From a checkpoint of a small transformer trained on Wikipedia.
Training: a variant of SOAP for these matrices, 156M tokens.
Each number is 128 + 24 x the weight over the matrix's rms, rounded and kept within 0 to 255. Layers, rows and columns count from 0. Numbers have three digits each.

# layer 3 MLP down (transposed), 384x96, rms 0.314, rows 262-334, columns 0-95
124106149116112126139122123131140185150093137151064127123113088096110102152107127118128123164142143118144117092121164147106166126134127109108158158123109131134175105130128105134097146150136131131125121082138123135154167122151131147116124106078075121129143128122126091137119170105142115124
097174108057108111111166075140074146122165081148135114129132166113111187125117163153102121150124057115124193120088092117119132115138134137143161150140131067111154087119086142098118129141159093104124140099118137131115150087137090119155123114140125147151137113120156087104162109130137123115
093119144116142122126119128104132163132104076125118101120123116127146074118126154140161110106142111115126113149087118070089156101120148142121114119134132195163152130119093122120156132143090100072159174158109128148133143158134173180138134133119098148110188157100100124111101180130120137136
138117093130098120109129170161082182157161125142100128124117109144083116183169112127110121139128150149077106139132150116168138113151134076142115116163108117101128121147107134158117115096093097150116133152126146108137114127135154111144160117113143161127099103156169125134095104135123122124
126175161106149184120165137147111137147140178103139106160137067129137138081116142159109116132103138142137151107178137132106144117130149145139142101131110110116147102112132102104141120151118111145103128135151136099128133141135100146113114125135121119096137111154095124145137133132147108164
107124120112141129071166117156133131132141120114136142114131109118136153141143149106135138141152156130131126133146130128104182137100130133117144154097172131141118088143134129134099140137157118127150144135136110113107116092142152135131121106138146127119116091095123125144077144094153130126
102070128126107123116173115138150121133171132189152151132121184100105147108134186099095106180118124102154138111086148119120121119110140151115180166126127137135118145156127177159134147099127157151168165069121130116097132150101121113143154135158147113110140070119165119141131095107146116169
137138145164131158099104109079082107124157168081147126117142116094133124109091121139107113135129123098128138046102129138110118167083128097126147174140111099152139142170159090143114117133158113128151133122138100115138148139099166111147119146137101144102136132150155169142109158128114073159
103135093109134118147121137144167139153120152101131109136141083154127140118182155125150164106186126129105122154137102123105134101109124124089121171157112175105160122136146084130122143084097119138100179138141095149145125113134114143117129135099180144120139127126146177126130171116111141152
137120119136122112127126150167095120129183152137111132161102097159112162145151110118132131126108119117153153150150144103105135131104133138138100127154115148175110149142155122119155116124121132091166159101109175123097147133145135052096112092131159131102109117129106121143087127143118164088
146130164082136176109140122112146152091143114107174156131083127104136132171129143139140110094142128138149143125156158135104119146130109136135131137091138109155126139115128152147115095118147158120131147139141124073120161132167109188142128074140171127155127136149109080183156130120192139140
093097141150109105164144126125157132071148099114114138109147122136108158118108126079195149149127084152109152145124133125119136158111157181149085166067125105145101104138111142134122129142090132120116150078146117130125109085128146172090163128135093183136143143118110189104156098151147156126
127142127102126150114151130142135163127126089165118155132118109087119119114147133103090149104121127113124141121106163135121133157125144114100106138126140113121152099111180144110131132101134142101114151092105114160150128166107108146153112109119130107162173117140137125162136136104124135117
109111143128101115088113131120125114125092147112132141106106115108130108112129124137153148104168124115124085136084126097156182141141130063116130105183108100203133149084115135141118098115125127133128114094110143159136146160127102088106115116112118083155094157075130106123140135106136136154
117110149168096136121139168102141190116140093116106124132152146125142119121112111084114102153129120106103135158101126127166116119164161120117141140114120129083156123122112117174127120117144142112120121113104171135149116125152089092111138143116113122147169172091139118112176116157122167152
124146118201130129134117139139149130123132151140091135118131119142148152095119114094125118111117131111112123111126151123117152154151143116146119110147125092143120115175126118143117119116102137133133156091105105117129114126163179144117133133113132093132114100125137120127108108118110150125
126117135122103112106136183121154113168144157156151130160126094137141168121173128128126117165159138127140134129109135141184127104165124137110145124169124129082102134162146119167114197181137107140105139146122098107098173124150146152100143080139132142153146085129141123161120172147107142101
185131140145159125124141141148145118151141118135113122156132107132080146196158107078175153109124115119167117154109182149155093130160099137156165179153164122139105120159109145077109117122166122130125109121116188150124115119134121104125140114096157161138121101149128124118102147148115143150
142114121183149129136115099132158146104153139154126166132206101139103101171122101129155097152135099098137174143129108101191104172158120117090139148114111145110142162097124140113154107135115160150160157124152126133111157056162172131102083111103120134139108104121127099184119157156066171119
111140099114115125130142121151145126140100157099163159152139129150099129098146133082133167133104154147137146128103145111153128113130090155133152128111133125134119109111110177132111176137125099110138128144071142146135098145103111111133116123121149175119071111139154146101154151151082111106
145114113178110137135112098130077164113142149141126150123120111142132094110103116119136121118133128090152117116135140128114106101106127127112084127123140144176137095131149166115141090137130129115131129130124153124106095125118146117103105120125158148131103111101109162146131142115122160104
104133113121099137142154118131126134119105143165135157136150152133129123108136124163112150133171129136091132126159148108098110111129126143091092161142098101143131063145085102115125140120122136138138158151144102138097173082139097145136106076171112165122113158083107163106135134122142124140
125135120095114126115126155176120084145179127113134150147125117138118128124109155098150146122115128093128100100152143078120143182147133145104132117119155099154127112127129140121147155123141132074134133116116123110088144103074151163107102134137085127143131138126124128126127157101139125114
122096122120111154121106120181148076147145151092163120093102117105113150140089158105096174150078115159138130126161164151123151144098100117107156115136113132114119151147174188101167135103137146188108116114093124117153114124091130102169144125076136131143135177097095156096111112128150122136
111119137127131146114134126110127097107109117122102148155122087132133111135151120106146148095128141131154121136145137126094132125110132113080123096104119139159121136122116069099128150169121130126148122115121106129147122127142098088128130100178153118157109150138131127145153122129114093142
106115114101115121109127135117084102134100156148148101117099099118157164110127119117103156143134148085126115128151116162138112110111160075131125136118142194123141142155122102127139161124142094133128119092109138104132138106127124141157129150169135130120129120143127158097113112097152098112
124107130146132126139124128082103141103130090124091145129124122116105101145112147124121112133122156134118163127125085111122116113117138108087114121126130134167152122123156107110118143131095147149123101158147141143153178127105148144111096114117105078126192144104155119093138121158160122149
129106143092158108140115101155100129118121116162107129138103157140121150124129103102113163104140177108120131157141099133081153127116110119092108162163151164124106080166134129141141127159106066153105140135098128100107141168088135100130098100177092135122121086116154139186178094172156131117
157146113129158125085132133146136144142093125151097104099129121086128132121134177141136175127131117148113130097138102120177120135157126129077153168134132120098160138126127155148094142119130134162151139154136139078108099133054092129105118117082083130164117092110122150138137126105148112124
148154106118170112144166127161076113169141180161132134108122126099148156151130110129092111116097152101150130159140124155120155160130119114157156130143142132093092118136093138106132100142116080119125148107091138123124108105160116142125127132137113130140112104132078141194139160154153133172
127142130117158107123144113125152127098164133135131157087124083095161154150154133093145148136138135154116117143098130153131153109140152094122152180139136119117120136153101110101127115107139133142125160112107118088113117093194125091133133127155130149143159072114102127150120140166136131125
118125135109094073142146146156112105138104106126087153155139129097105127132151091086102165115120103101120150134109152116103143082124119151114131135100112109160117133131122158112110116094080139144116097107137123138116138124148142135126095091123157131122133129131141129088095157133085089151
117132128166168114142123126104107125143136100094122136115133093111115155112162126119112165125124125178135127089126142115127121116142101103160107142081098141127107128130117105125098121121112091151160127144185118084146140154137111140156123120123150121129107153117135145135131131110135138135
134114132147181169176134137109102189080107138130149095122087111126079192143091126135141113147137104153148094098134145133162147144066139097133137110124140132091118127125180132161109098110135163118153153127155135115093111067101167129117098119161115168131144112127170096111172152102108139134
133161101118133060127096102134151079090153110167130114145130110125133128101170123141123119100148134133105122145124097127079124118150136100131104126162154156116176132123143103108092117153129153133159104121099142115103169129104164117112123105091127132123129102088114124184084134098160095116
116150164101155143102126144095142128147111122156123086131159112144124150124150076110106100097128138121132146127119132154129152110130119125105123125095122161149148132083143153179102116148140119140158147158146127135149161150141136114118097116069129118138136120139102108144100143127105121134
104150089171124120153149150175115142111151140100129112079134168106117122103106151150128119124122102128129122119126152133154095163136074106141080120120125125107116127080142139114157133139107115124119144132114117085148097152146040117127134152093162143125159130147089137141151153116161111173
137123156106109128184121139110106117134136143124110106150121132138126109119105118101141138163105130127120117126138130138134089118141118109146127109101127140123152127147114136136143149090159130096117131124142123147144148139128119129136095172135114133124124107169126094115138140127132134134
122125107161140107078126147174094137152144142127117136141177147124144130155119109136134131124148128149107117137138118102138129136148147139099115111088128144119135102149180121152168099092112137125101124127097122088125156120168115161107140112126164113129129151150138133158117147138155166103
149088093101114101156115087070159077128140082148170107109163133156163097112162123109144151136161160133125117179164135118119170089130118120169147152107175139161111124174131123140115117122079106100142131107139140135167078138130152136133131105155134134156120094217110121173095102128163134114
156127173111123128138149110124128162152125139103130111091217125149202114113140125141094134153145153121145167150133127138138096108124157158094096192123104133127141139122163130144114126109124111167156109144081148124148132107172081107124122114149125132141128131155158090131144078117128132180
157111143124158179132112138103135139124125108106102115122084126102156124095102205152112140136132117130102101135145162143146151152143121156131171090192128113084104146086161113195075105142137140079105098088142141106109109148164161065130134140147102081109119135090117075123163123131099147126
122156149117132109130114161136122157152146150156100136136149174107162113189107127180127103163165121118142106114131126078140133177126105121137122122092133106131138128138161109151069137186119138145136161135154093145139107103122121148139167113123166131140126123077086158091133146140039141074
146175164138136107143141108129161104097168122096104063177137121112175141126122152127149134108150125150087156098127123083146155172119128115125119138109111137117097104146093120153143145162144115156129144126148135125129094087097147103100143110112132178122145113159081095127149126099150095171
126097158110174135146107147140152139093121105146150169147103083162156090128121114164131110061155140111108125131161149090165132110114113131120143154115090126112150151115160124137102140124137142106141164107113139113112144126172133168138131096106093137140113129106116109147144161108133136121
139130127138131069090138112120102108124073130145140120115106119145118156140112117102095189143115099134130123093160092108146118116099102089132121076119092125121128117156114108140130131117160123150144172120147120150133122105070133134126168109144116101138128112117071129131117120106084088076
159119101135107113093142139103123122135111123119092187159090115117126118133096128116085111145137146091135124116103162114128133133147125129092072139153118137124109113138123141138126144121101145133139132107127166121148158131108132137126109122136138087143163127109115154113126144128128133095
136161107101098138110086146107085113123149123123132112143106144151173146154175146112165090120099139165133160115153116115148161121161164165127167098088166135143143106139128092131162131116089145121104143135131137130184131117137137153098144090107181124154122143152114153114151117141154087143
117122095109167118116136141133107118149131084140152148112142168145144180083136164125142114108144131141109120139068115086097095126146173164125100141124085144138146152143158108093129093083145109125175139098152117166159100098102111144103142137146142141124136121075139123097143173142078164132
146121142112086133143164119112137127135131134111154161119106080162130109104101141120137147183113162145122151119170124098114134126124184134127115156128077158072152151120105142138099134118144123163155110121120141091126130138125139111107140088136157106118100174111103155116109115143139149134
150126101139103152163115093168122093137135138108133098116163093158098148180088124154101114153082139118104152109126111115094109129115108131161116130131084156110099125109138102155139133143132124137151128165106114107114138095117145112123119108127148162137126130137129125136126139125089113123
129106129173109177141142093156108158136163101145143143081119084119164143095122109082126141150158138135101108124127146172139138063166096154115091121136144117130124118106141132158114100128155129105168126148117111085110189137148121101096124129140118110136117096138172127066069104114125154110
135120165122165128140124069078118144163135127130114139132159156129062084128145124115133107184126126141145121089124137134168127155130123148142158129134188145136104155119137114147109134130104075097158165099124137155134171112118116126094126143136091134122146131137113121133154145102131113092
134144119134099120116147179152110132138135125161151124097107128143119134162156131101122153158140146119116134130143164199107143128123126146131136111089183127105107172132118111131129132109198127152121129143096144107149080141100099120160109147117102135101147126122192102135149155116116110143
116146119113102116097123162164136139168108147125142126113126139152116145115115123157132153138134103102149164099124145182122126116114158132151103101162109113109123138129163127115096105127125126097130142139145149100113140133141109136126127149157131141112164122148161130085104131153124145129
183113115119171123135098165121133096133152118131112126148116138107137106093094115128147133125117142109155125128124138141129107117103160135119162109120180152131088124080155134120136110093116114143155145139092096085140096131129134128111124156118103138156074129106118158099101135178116149093
139154086118129160127148159129097172102100092126151148112126127077146199149115102130137081136094146125086144124138116115123164140110123169147173129125142124097181123137113142165118107151127124149190189140152110054128116109146106176148143136123139121114148114107150144117107166138156128132
136185137173111185129085152163150162118122128127121146189119131141162141147106125106109158113131129099114115113116103119116158159112137116121170083111130142142112138169149130121148135124165135130107132144097095124154077098128167098097141122131135121127102129120110128083132143166142124118
137104120151114152097111081121119129137098137145136124114116135138151141114116107152124171109109099119146128134132124139105118097126163113116168113172118129159148121117130095154112129125095073119111111114133110150135129156128144129113110131107106089142100127092114095126140120096167119096
161096139145161113133146117151132139140129076111117132171132125090181114134150136125135152179142112157117125156078153121148156167144136112127130158135151124149147107128103169087093128117147136149098117155084136167110117128116151099157176103127142134140133126147178156179157123132110127118
139122112120139139137127158122122135109139122115097122146125118161122115152132119106155125127156116120104103125123149161117156118139143115131124132131139138122149117171135147136142149107134097150123120146135127088119139149146120143148120105152141098164134132125111089120134157116133109159
136098138123145144129141148176119102141137100160151111130092145107137142128107105148131119140064146132134134123105087117193118100149149138129106130155102084147111133090123116146096112130136131148105112100173123113174104156104143157123111112141178109139127145129103105113122143116113120119
154119080119125158115189144095157160109172129161164133110151130069109093162132155090189128147141154131065097100127138107140132167152174158110132106127146138116115113166146115123157170114082142100175129098111135155099136143091112138130119140184133101128130133089136097118133082105151133135
119125128134150120100122108131131117162130149166140121153120155116104163153128121154089068109155162095109137121073133152110075189088123133125129102073068128132111146108133136160145175140109100141142110095138144160092121158129160129106102169128129188075138102174152136068149150147125111146
162114143123164095142121117163128151132116134174102116146117124145097113116143119148108136131145146118123163170118141125136135087137170078123132157125132131084171100141152153115068142117148136129139114105139137071142103123136126085133124150131115159122148111137147098131114125085129151135
175122123137115136141116124127156195127105116110135132158139107146147125150136158134141079128147143126132127172103141115125136119138141124133100135109160132140118148137101092153107130141147124130159113101114125131126132156124098102162161140096097152109181128166109134102122149141122156115
070168117129101151198158139100122110134113141127172123119119129125151183121129142151128134134172139125138150119113127121103117094117162133165091135144105103088123129139109157164119178153126142096152164124156063177098126138171130129119151083152148157125129135112118141124125111165123132063
118154126077098108121137097126153122099119099133115102136130094144131128103105127087129129156134109135112111134154160133151098142128135130114151154132162138100141115102132136152095144148126122164170122090153143147117119153129101082139104128091144145157120100075128154093144093145139112146
150127117159130118162126165131116129135181126115177175121112082144143142158125135132152129154103149111124141121133142130127124090134141133159175124120112133134175121156137152141157155115131145110129127141102116104101124140134149149120137120129126122128128140126159131138141140143123113141
128150106118134056124132167146153107143164135152121118129127184180104081154147163150093123097095159173170096143073126154115115138149119094135180166100167158152140105153114128134074087108139118146070156080149163167144117140135120115108162096126153176144108133117115124141170100126117075141
169080173128112112120069127104175142098156130072106110125106141158159166162131149128179148101145119116128128115089094141155165118109130128116136178140118151116128073103149148144148143141101126101111131101106180110113116134124081150122107122149122164099151083165154149132104152151109122158
085145111114134147093129112134128117138145144137142088093140114114172199103155145158143090133141088147122134114129112129102147161142148135131133107113141125172087077128110124139101138164179106099140130131100087131137126102109077124133119140162137127157162147127153097150128099134149097142
120120133149067135112142135122095135167103109099138096129155171143097104143125148103138149136138115138130115150106162156135113124124156157093168145116168135117117120156113106061147099104133106122089146119123138119149113143116157152129149146123148143171153104155162141152155115138136109134
# layer 3 MLP up, 384x96, rms 0.325, rows 263-334, columns 0-95
106139076137132142144154130097155138147086122131119146125141151113164077152125126106169154132089141102123147162116147194110065116124136162101118144101142128061120110111161083131152132117125154132140129113148101138094172141163127155117080136126115147111113116162150141147104164162107175132
126143160148098135147125068116130123170123098129130145186140117125121127135073091141111122126148096104142149112116096160167147108134100105147140170128159087105089102115130128097099183126166146151140127128152153120120118111143130166122128118138134116149138081102171136166137116141150131082
145129135100092178170124174191115157116130132119096130133088123141146102177133143142138125113120095085115111135135102101173133106120131118123150107118123156101139147136124141145116104140165104137143148131149155134134122112122142111092103133136116110100119129165152082145126091131083139106
120127144095113155109108192150144131082143108131154123127182112124146143116150119095107127153109186136106136111138113117090137114116125172150162133157134108118098113158140162106128134116113140088061125166102174141149149083142135129121163119139139122092122127144164123175117130161122138140
156126149141095118126101131105163117146114124098117129097113147133122107105152117168115094108128105086138125118091131109125141129129124133146123129140096135087124115132121122140129139126114113147159106141130124166140153157130126121111126115109119126115124126157121163111113118108133141120
119133130156117127158148109170115073121103169112091093097126140104124122131144142144111151139081130139107084105122130107150126128185113128110124154119144138140099132113137132104115163134159129117179148160095121116131119110127101100165074131154121079155155150103092096155100156100143153120
107110155112146098151090121143219091117113120123151108196145128134146103096098118103109150093116125156116149121099123136125129105110117153094149144133115109135146142141124104127120114137156083104146110173130144106180140131140084100081136110155086161104131116107120101121133133141119089148
140101103136129128120076133100108146127132080139115109160108106189169108130179163149156085125117150084167145139179109109143113129138100143134149143113143135108158088139115114103159157140129107110123134165141153105163146132153124146111109133114137137124134142133127116169112137203128174119
120136113148109121139158149148122110148099098147140115095097144082172118102129141131093148103134133123096130090114087138118124111116131113100143148121143117132109115125153080106126091108131103140117131137128112133150137111130172140139106136101135128114086166125104114097130137132133173083
118099124137111153145094101073176145125123145165111115075132179113118175099150111098154107166151110130124129153094164168150080131172115072138145134130129099112140117099135146110085124164137131121107116132106115146125111137108180129128127095107117141127134165114149078111138089143104158153
118082105114152124150176122165165098117117169131138147144160082096176132161107141099109129103135110095130175107123133127126105101068119115101146137096128124118110118119122092109133128162101114157148090125113093132169100145154093126139157125084127148139134196178120159168168109110130127138
166075122129113138127145092176170133089113122126131094089155153143100088139121173094094142152143113155114140127119098120136148124115132164153178103147112120130130144120127138120105098146144115130162146139140116119160130119107120137133137156178128139108129137158112107062146130149127127134
131103076114138166155114118091134111123079163124102149142128136142114142139117155132149106138093123143126117124144134132118074109136110146098146144103162126100123123142111113106136110148143108143115143147135141091104142095135129153148127131163121159086153099168099173131141154140132130104
144124155074100140071150127119117089133125105102154154125085141141157157126144127137148155142129148148143094101138165145081159129172095122116147163118115152118089127146129120119135158123151110097144131176127074117084113106099138146144087147159104147073151135168139134118054088118110109123
093105123130113128096118084126119137153105119129160112113144116161092137112113134121138144127125129147136133140179118131136107110122149108112136149154138132108124139122144122137146100135129120123102121144119166126127144145144088065128132147132095167116159131141134121141144114161122123093
134116157148126185167119133127121129110125133152115143094125141136161146126086151127161118116093144137162103141169130114100113136091145156165129130114139101145108150152108120122142136085127130115135157099168129154134131145122105131140157152134129148139153097131124150053082159152144132148
097142182138118103132109130158169092116118118146110144150100128139123097095117136141102104143133158160142128120136111128101128118127072144120115129148080107158121200108108120129119099115123164146111157150104144180115120128117130120109083103106137195118108146116130115153113117151134137114
118093130095103128108157109092131143151131147150181114124112129154143101140130107166116142109113133089093105095206158158131093139112151118102158135171109100150175115130152046156127076157126145124106120152200068113106087138114101150154153102160104098113149127159132116140151149118110112117
149088121127170151151150075138149118123140148144118104093119088148137152100123152152135118095109158150143114135109142152093156131135120152124098134134158118134128083125127108157110087142143102153118112149084132159111123116107129137141089168149092143137136123152089152108125156119118130152
142100098128136127101159105140159158091112073163122142133120147140107148084133127138102153129083101127101138155138143158137119134096138163086124136154087102136141115156147116140089164135105143131122158156148132121134095117139115134121127133151116138079161138143104165105123113131119148104
108155097159073097132098083102124153143117150144180163157114128136149134092103139179116115112140093142130147092164111121133142136121125067142156117142090111131115143106162122143137154143140187119132089182113139120114134074137087132134094132168154132167124117122162142130166137131128104144
139094121175142154143140123161144125108157134106171115083150105097110148132165098133136134125153114109139102108138101124096131153150145148152148104185085099119104086121111125146086108140124109124142116129130136079137120137119109132129111149095111130111146138112093177119161089123121111140
121167128139107139124102163103106109131125132158100132150119122155136119092108125097140095144127142108106107152139091162130129139145143149117159123172089155123149158141084123103142119098172099144087126125157146175152112151204113142133124117120122051129128101137120124145165129104142125112
126121120087130141124155110145146154136144054080133118170081138113100123115107136173128142102133149107123116126125147151104153100136132124114099142155135123181099139124142154163124112132155135152124109132103145122104177119121164128162155151102114131132110151168092103087129144109145145106
109134144103131126119178144132133122140122140163135168106112150142123139117126131122151131111111145124097126098087108094127116134137157097157098080121160129071097120129107118127102086136109103100148085122131129125115136132164118121146105145118155087143095132138126118141112150086148155150
101141117086131130117112133171146160101123129123147123138097130128165133126110102092088146116150106153095136159124147141098150136116101142145127103136119120181119133109119116150135098137169099122140084127113098149113118130149118146118182148132116121163083104107109082131113169120157098150
102126116137096140148129144139154115128126111113133134106125095120123131056124139125105113098147124144086157121146129157119121119145100090128135144090156122132144135114145123109134133066132133146126076132179127137175103124121112132124164143171110132080147103139134112166145147052125117146
139140084103163130123134131148154138135072108094138083140104106108097110098135152146122126129115110161148106127115090154108096178134122138133139103148112085131108153139131100115071164127125151137135140146109117137105094097109104142113129172213114113158095132122133117154139087132115115151
101134122082097167154097130103134147102119110087141134125125101165186150138141115118128145138110151139126105105146142123123140074144141137134161124141082129138157092130110138093166153128130137095127110143172146095155151162137114114111161145058119111119105146119174109146137145156131099132
141135115087138145111096120173101141131104079106177087135135157100142111131119153112137121115155115098139108151151143102108156128107123163120113128174125132137086119110147135155118125165126132128106124177124151150114150139124175114155182112117153137138096128171171155128167114097145145076
142153151118168131154066156124157148078110119128112140084114105151141162155165164151121121111101115110155069136135111149135131129106131149143148100158109078092101131124154132142159160118113129098113138118159101140160172134124106137105102110125109139130141143139134112117156114119128100136
165141117129123096166143138107140109107116154113156126122117095133123118121154125069128168132095180174095113154122125126130112122124119119149138155180140113136093150115146139097145117135140150123135158156171105118125116129118153156120128114070126139112141116108157162129099095118161123100
115118142106077164118111109182131101141155129106105111140144211109155140096142126137160171138117109107127164160126176154114101113204123151169107129107126120170158147132092089116124120116137127129109121119102135139114114150116129115157157132106142129131134128121111158118122120185155118086
144134122165145123146164153121094111172114102176112152143139110141124121159112142134155125116126118160156121141142163144172126122114134095192124126178172093126111132130147158137081122143093117141080140138145126169129098147118107159122156127124109171148163105162159133104130116175140106141
129155154094144120118075122131156125124111125165135112110130123087091136131154147139123133106130123097119124147136131106167145075157106089105154154148088144120114151111120131131112138157127117165137103134127176114167141168114119125123104143067113137109118118155112101118116113146121110162
111138149095118080132136111157133114104133130136174161103105095138147097125153144117142143100135099136135162082108111143100161163121107160152131090132103093110094142122117166159182139124175162093114089102144150141151165127196154113096111142113101141066119111137153138159145147126123137145
120102099137179128101151102162138171151123133157153114126141146123139156147161147151120124090133122099136167157116104114141122167153113150139129140163129126106135154120162116147160146137115140149159135140091154127119129141153137140116130100113124165093153142113117132162148133097144134134
159128176118108118127103142083144125132103149150095127094138126137124094140184106089133160127094117085117092097136139116100130135117147135174148148115125143113142099080117155082147122110144133104116126145138132158145125175154141102084082115116135124177074127169178118115147107127110157087
095153106145115124147164086124100107110128124149072106159151119098172125136104129173147125133117110101163141138120119095145112128137100179131109171127114100120147133126104125113093177131121167145156155137130105157112101082117138092176091120159110084102152116136152134125093145157096153120
108152123138156154167133145174110139143107169130100095105147087116151141097122134113119144164087131109173123134134117124142061111101095154172127143134097110136128146119086104095108134141100148104125113147093111106110137126156129158110172195135128141177138155152175131142139082112102113119
129117084107141165154121142082143167130118139146123123112140171134098157124124115182092150083089123133071163133152164125143125147122100128085118135090160142098145140179163132131119140127115111115106134159142098142152132114166068119118133133155128138150138098139098116096108127117142105095
134170090146160144168137163095154150132133122082130159152128144116121100128175129137144083141152150139091111121135105136176079156133133126183126097130127073118100115123129133125121146130126122090115159146091145130143108118159141123142142148118121159127136130132134089126141114149102147082
150111104087105136151155140162117082123177093130134128130147169118092130177140120149117109093117140092129166092125120137106131124164107144154121125135147107101072137155130100103102155127112161147083154157147136108100104100168121142121144159114169120084107136115081121180096118092121137097
126127133153154109112181170134191114164142106127144120145123105095106177127076133131132138099149141128117122119141116148168128131124150126129074140148111089169107139094133142103133118160107130197092097145163118125123095110122109134149103106172103124143132159166144086079135109134165124100
124081117116161172142099139116099085134158155104154153095158142121146119158151106119139131112118164103122117099166107161127093125115092150113113119154133148105115138126162097080084135176132120127114158150127103163133074123119129161148124121147151111132155120156144161140133141104117128154
120170116139144134101093100145149126114116168135121132126161136158137113124176117126128107098134124120159101101105127086134110143147093142135133114119159163093117147124118071147156120170117147119172117160123145126097127157153120117121141077112134119079134118148131125161102163144122150094
145073096160136081171122130152134144129091115094126146107096134109107153115140087140149172143069121172098144114094123123130122140086121100099072120099140142102141146106115137083138098147144116115137145145101130115136114160128098141136154130070158133150132152144123123177129133139123104120
161118141144151138163139135106151100086127139149139136130158116125092144104079130106151155092110132129102168086157114125113158107100119146081108142163156126136148123158119136129124077158164097102151122147132115108136086172091118118150110129078139124098118090084080132100122095165144144104
127136156109146147162083093113160132131131160131154158097100154155105137133130140076138081099122182133082135071113131137123152140142115141070164130144104088097108156134149132123151072158120143113124135113130152115130111107171085141147131130125122159142144154125165105086157118136136150101
115114116144112103133106130122187138104081105114120100088132123179110114156130134123139162128184121120102107173121174122143139152119111086108117155137159136101156113133163118101113161162139107162108127120120110119107102102077140146147117165100128126162133148098143136139169155128129146140
131111119139096163110100143165175100184112108125123114115158126123165079119112120112120079127144110172085086124109137142151103131094139102156151106186149110142123103142119164161114115123134130123127091159096133142144174137141145122156104123100105122095139099118117154098124152134152129129
098138161143126136099123114154118115110117135146132093112087152113131095080101139066137151152136128135136180117124128129099122131078104146163140139134142158110126140106119150070137105145144146107164108106101150166144127122138147101161082142132119132127141106092132107118144112156122115128
147156154137106179112136114115148170103128114145159126143112113122142113133136096146123109123132135100108123123143180089153133148108129160157142118142183066087128079133132138126096152140117174176110133131149133154104146131101154125103123117108137111156131146114172159145121140142125114136
105118116150154137147142100132065128117101111146119140133120133109090125142131087119119091113137150123088113116163126122148111119131122108138147140126164111182099132101150111157160091150131094155109125163144089142160160145146120131111127124119149125160140125074140130139163144106113118150
107098127088087171098148059091141134083140129131141124142133117152175105148122141127148119100126097154135112135158137122083118130118103148147107104166085145125105143124116085151149124145147155154128135128149136160131149149108116107159125098119112125129127114128159121128123162135100130161
164115121101134099130136124132154127149107108148143111086115139105110179156123155081167124107092160132116127162184111139136129131134096086129136174131153160130146133141143158099162121157132143157120131134156142132169147090098146092167134140099129115129130116111142115078148127137148162127
101105142118155127118116104116100120122175112161166098094132122109126176163117091159159140125117128115152123149151134113122115099111118147158125109165073111136127108103088144126092108157142114138144154106129123107131159165144121105137090164127137148155135107162139106127139154114165161139
122132116117137143138123117131147105145108127140141111128154087122114135132125145125138134141106183123085096123139141124102065159114120131124167116136128119125088118151132145143139176101118123114144124147133100122086109142132133065123139155169135163123120128132134137086121118129070146141
090133141133087140114147130130150120100124143153112116096104165099126145072108100122114151144088150117111170136178165130129095140092082180124145141135106132128119141104135163146138112132114138145116135113121113123155165123159142139142080092124169153139128108160149108151156163106130093078
143098118091130123141124140098113107151075151158113125125119125174140119139128128167174134128121111141160130126144141141129156158137144107104125117142089134134123155131118100117126101177120096140133118122135138105125109153150121138174126138164126136126137115098149098128148138160101150125
111157145099092106142131159143112162107125094138138172146167108120147112099105126132149130078164149150123177129147132136091142140139120141139136108115163133134124176152141150096140101112149137076122135135100134134069116115135121075112161132151135150149115124160109135107121112138131116115
096191109158154121154100124107139115113132138164173143159092126124120155206085083127141099114135089115108150153140131124164137160124132092117132142110137135127149150137166090146098108114137105099183120146128093150126156113139121101101114105128144110141154131129119138135169123122155132160
151131096119107126144110139127133141090115162138151145099122125107129071099160124093135132145121134114136159133111137115119072092115064122173148139131129150111146134146160128124177122079162148153212121123151112119057119127132144105122132118127089127100114098100141098128169142145114155121
143097126102154130144140104087108120104125141093116135120132168118087092129127108161152084130090113144167111163159143153106097151109155127091154112125149128119091119092137134141107103152138121129145111137165111093149111135149103073138129129149149114103139174101169110156148159112159175095
122141166113110126084142127128101131118121127120141155119117161125133160114148112119127145111112136130129140122105120091095174135108148145149106197174123098116121132127114135072108104128103137128112099147119132148162132129126125126114148125130137122135102154146141157143120116123158141145
129153127144135123135141141137147121132074127114140123160106175113119114112127138094142098126155166086112140122131106155138135174120085110113151111125137133148092143153110127096123113191061091110126155154126102122138153154120078109121155105098123126089155172088125160158140123141148139124
165106114128092146147152075156140128131158112161131148123099130125128183158116094158102151105114127106109116154158133140148108111132095096132126160091150135120142110108139175139078116166112148144152095092090142127127162107134125108146175133139129167136143105102104139068137123149074108125
104146129088144187125105143160105149118087140129112088167126118150162109119138131133134163122116136138140134128163140081141122095095117130129153140109151148140110126114151106078132114148112114104115123145162121153124115118133123117120143119120135140098131118133149101149104135117096126147
126081115152114132133118117130154132099093139118143116209144096153121141133124135113129141125115151139096122110108141132056129155148115153128086082132063151150134118122140156112146103152135116125120138167183087134151185154169131109103114122110093156122160136159128113145148126156134178144
132153142133107154138107150152131145145088117156165111110102084164121094165116129144135133131138129143125111097143128095165124146142098125135153121124158072132128098152147136111109134112121068123110160103123133121109176106082103136145104161163131127157110124143159171120124156161124151160
153144153129143113155123109118128117097124110135117135144121107176130111102102158137087167095124167073100133161128167132159132117125113144157122107113159096101117183100133167125133158145119130153138111113113099168129096119104162102131127123128084120124106092113179151073087141135127148153
133124147084154127163150132088136129149089130172112105096085133112126145159123115146121137117167129093127175112163124131088138099121126154157132127113122147130139117060127118124149147173126121120155136179110092077127124188112116150121117112118135144114098155134173121090152119143141129075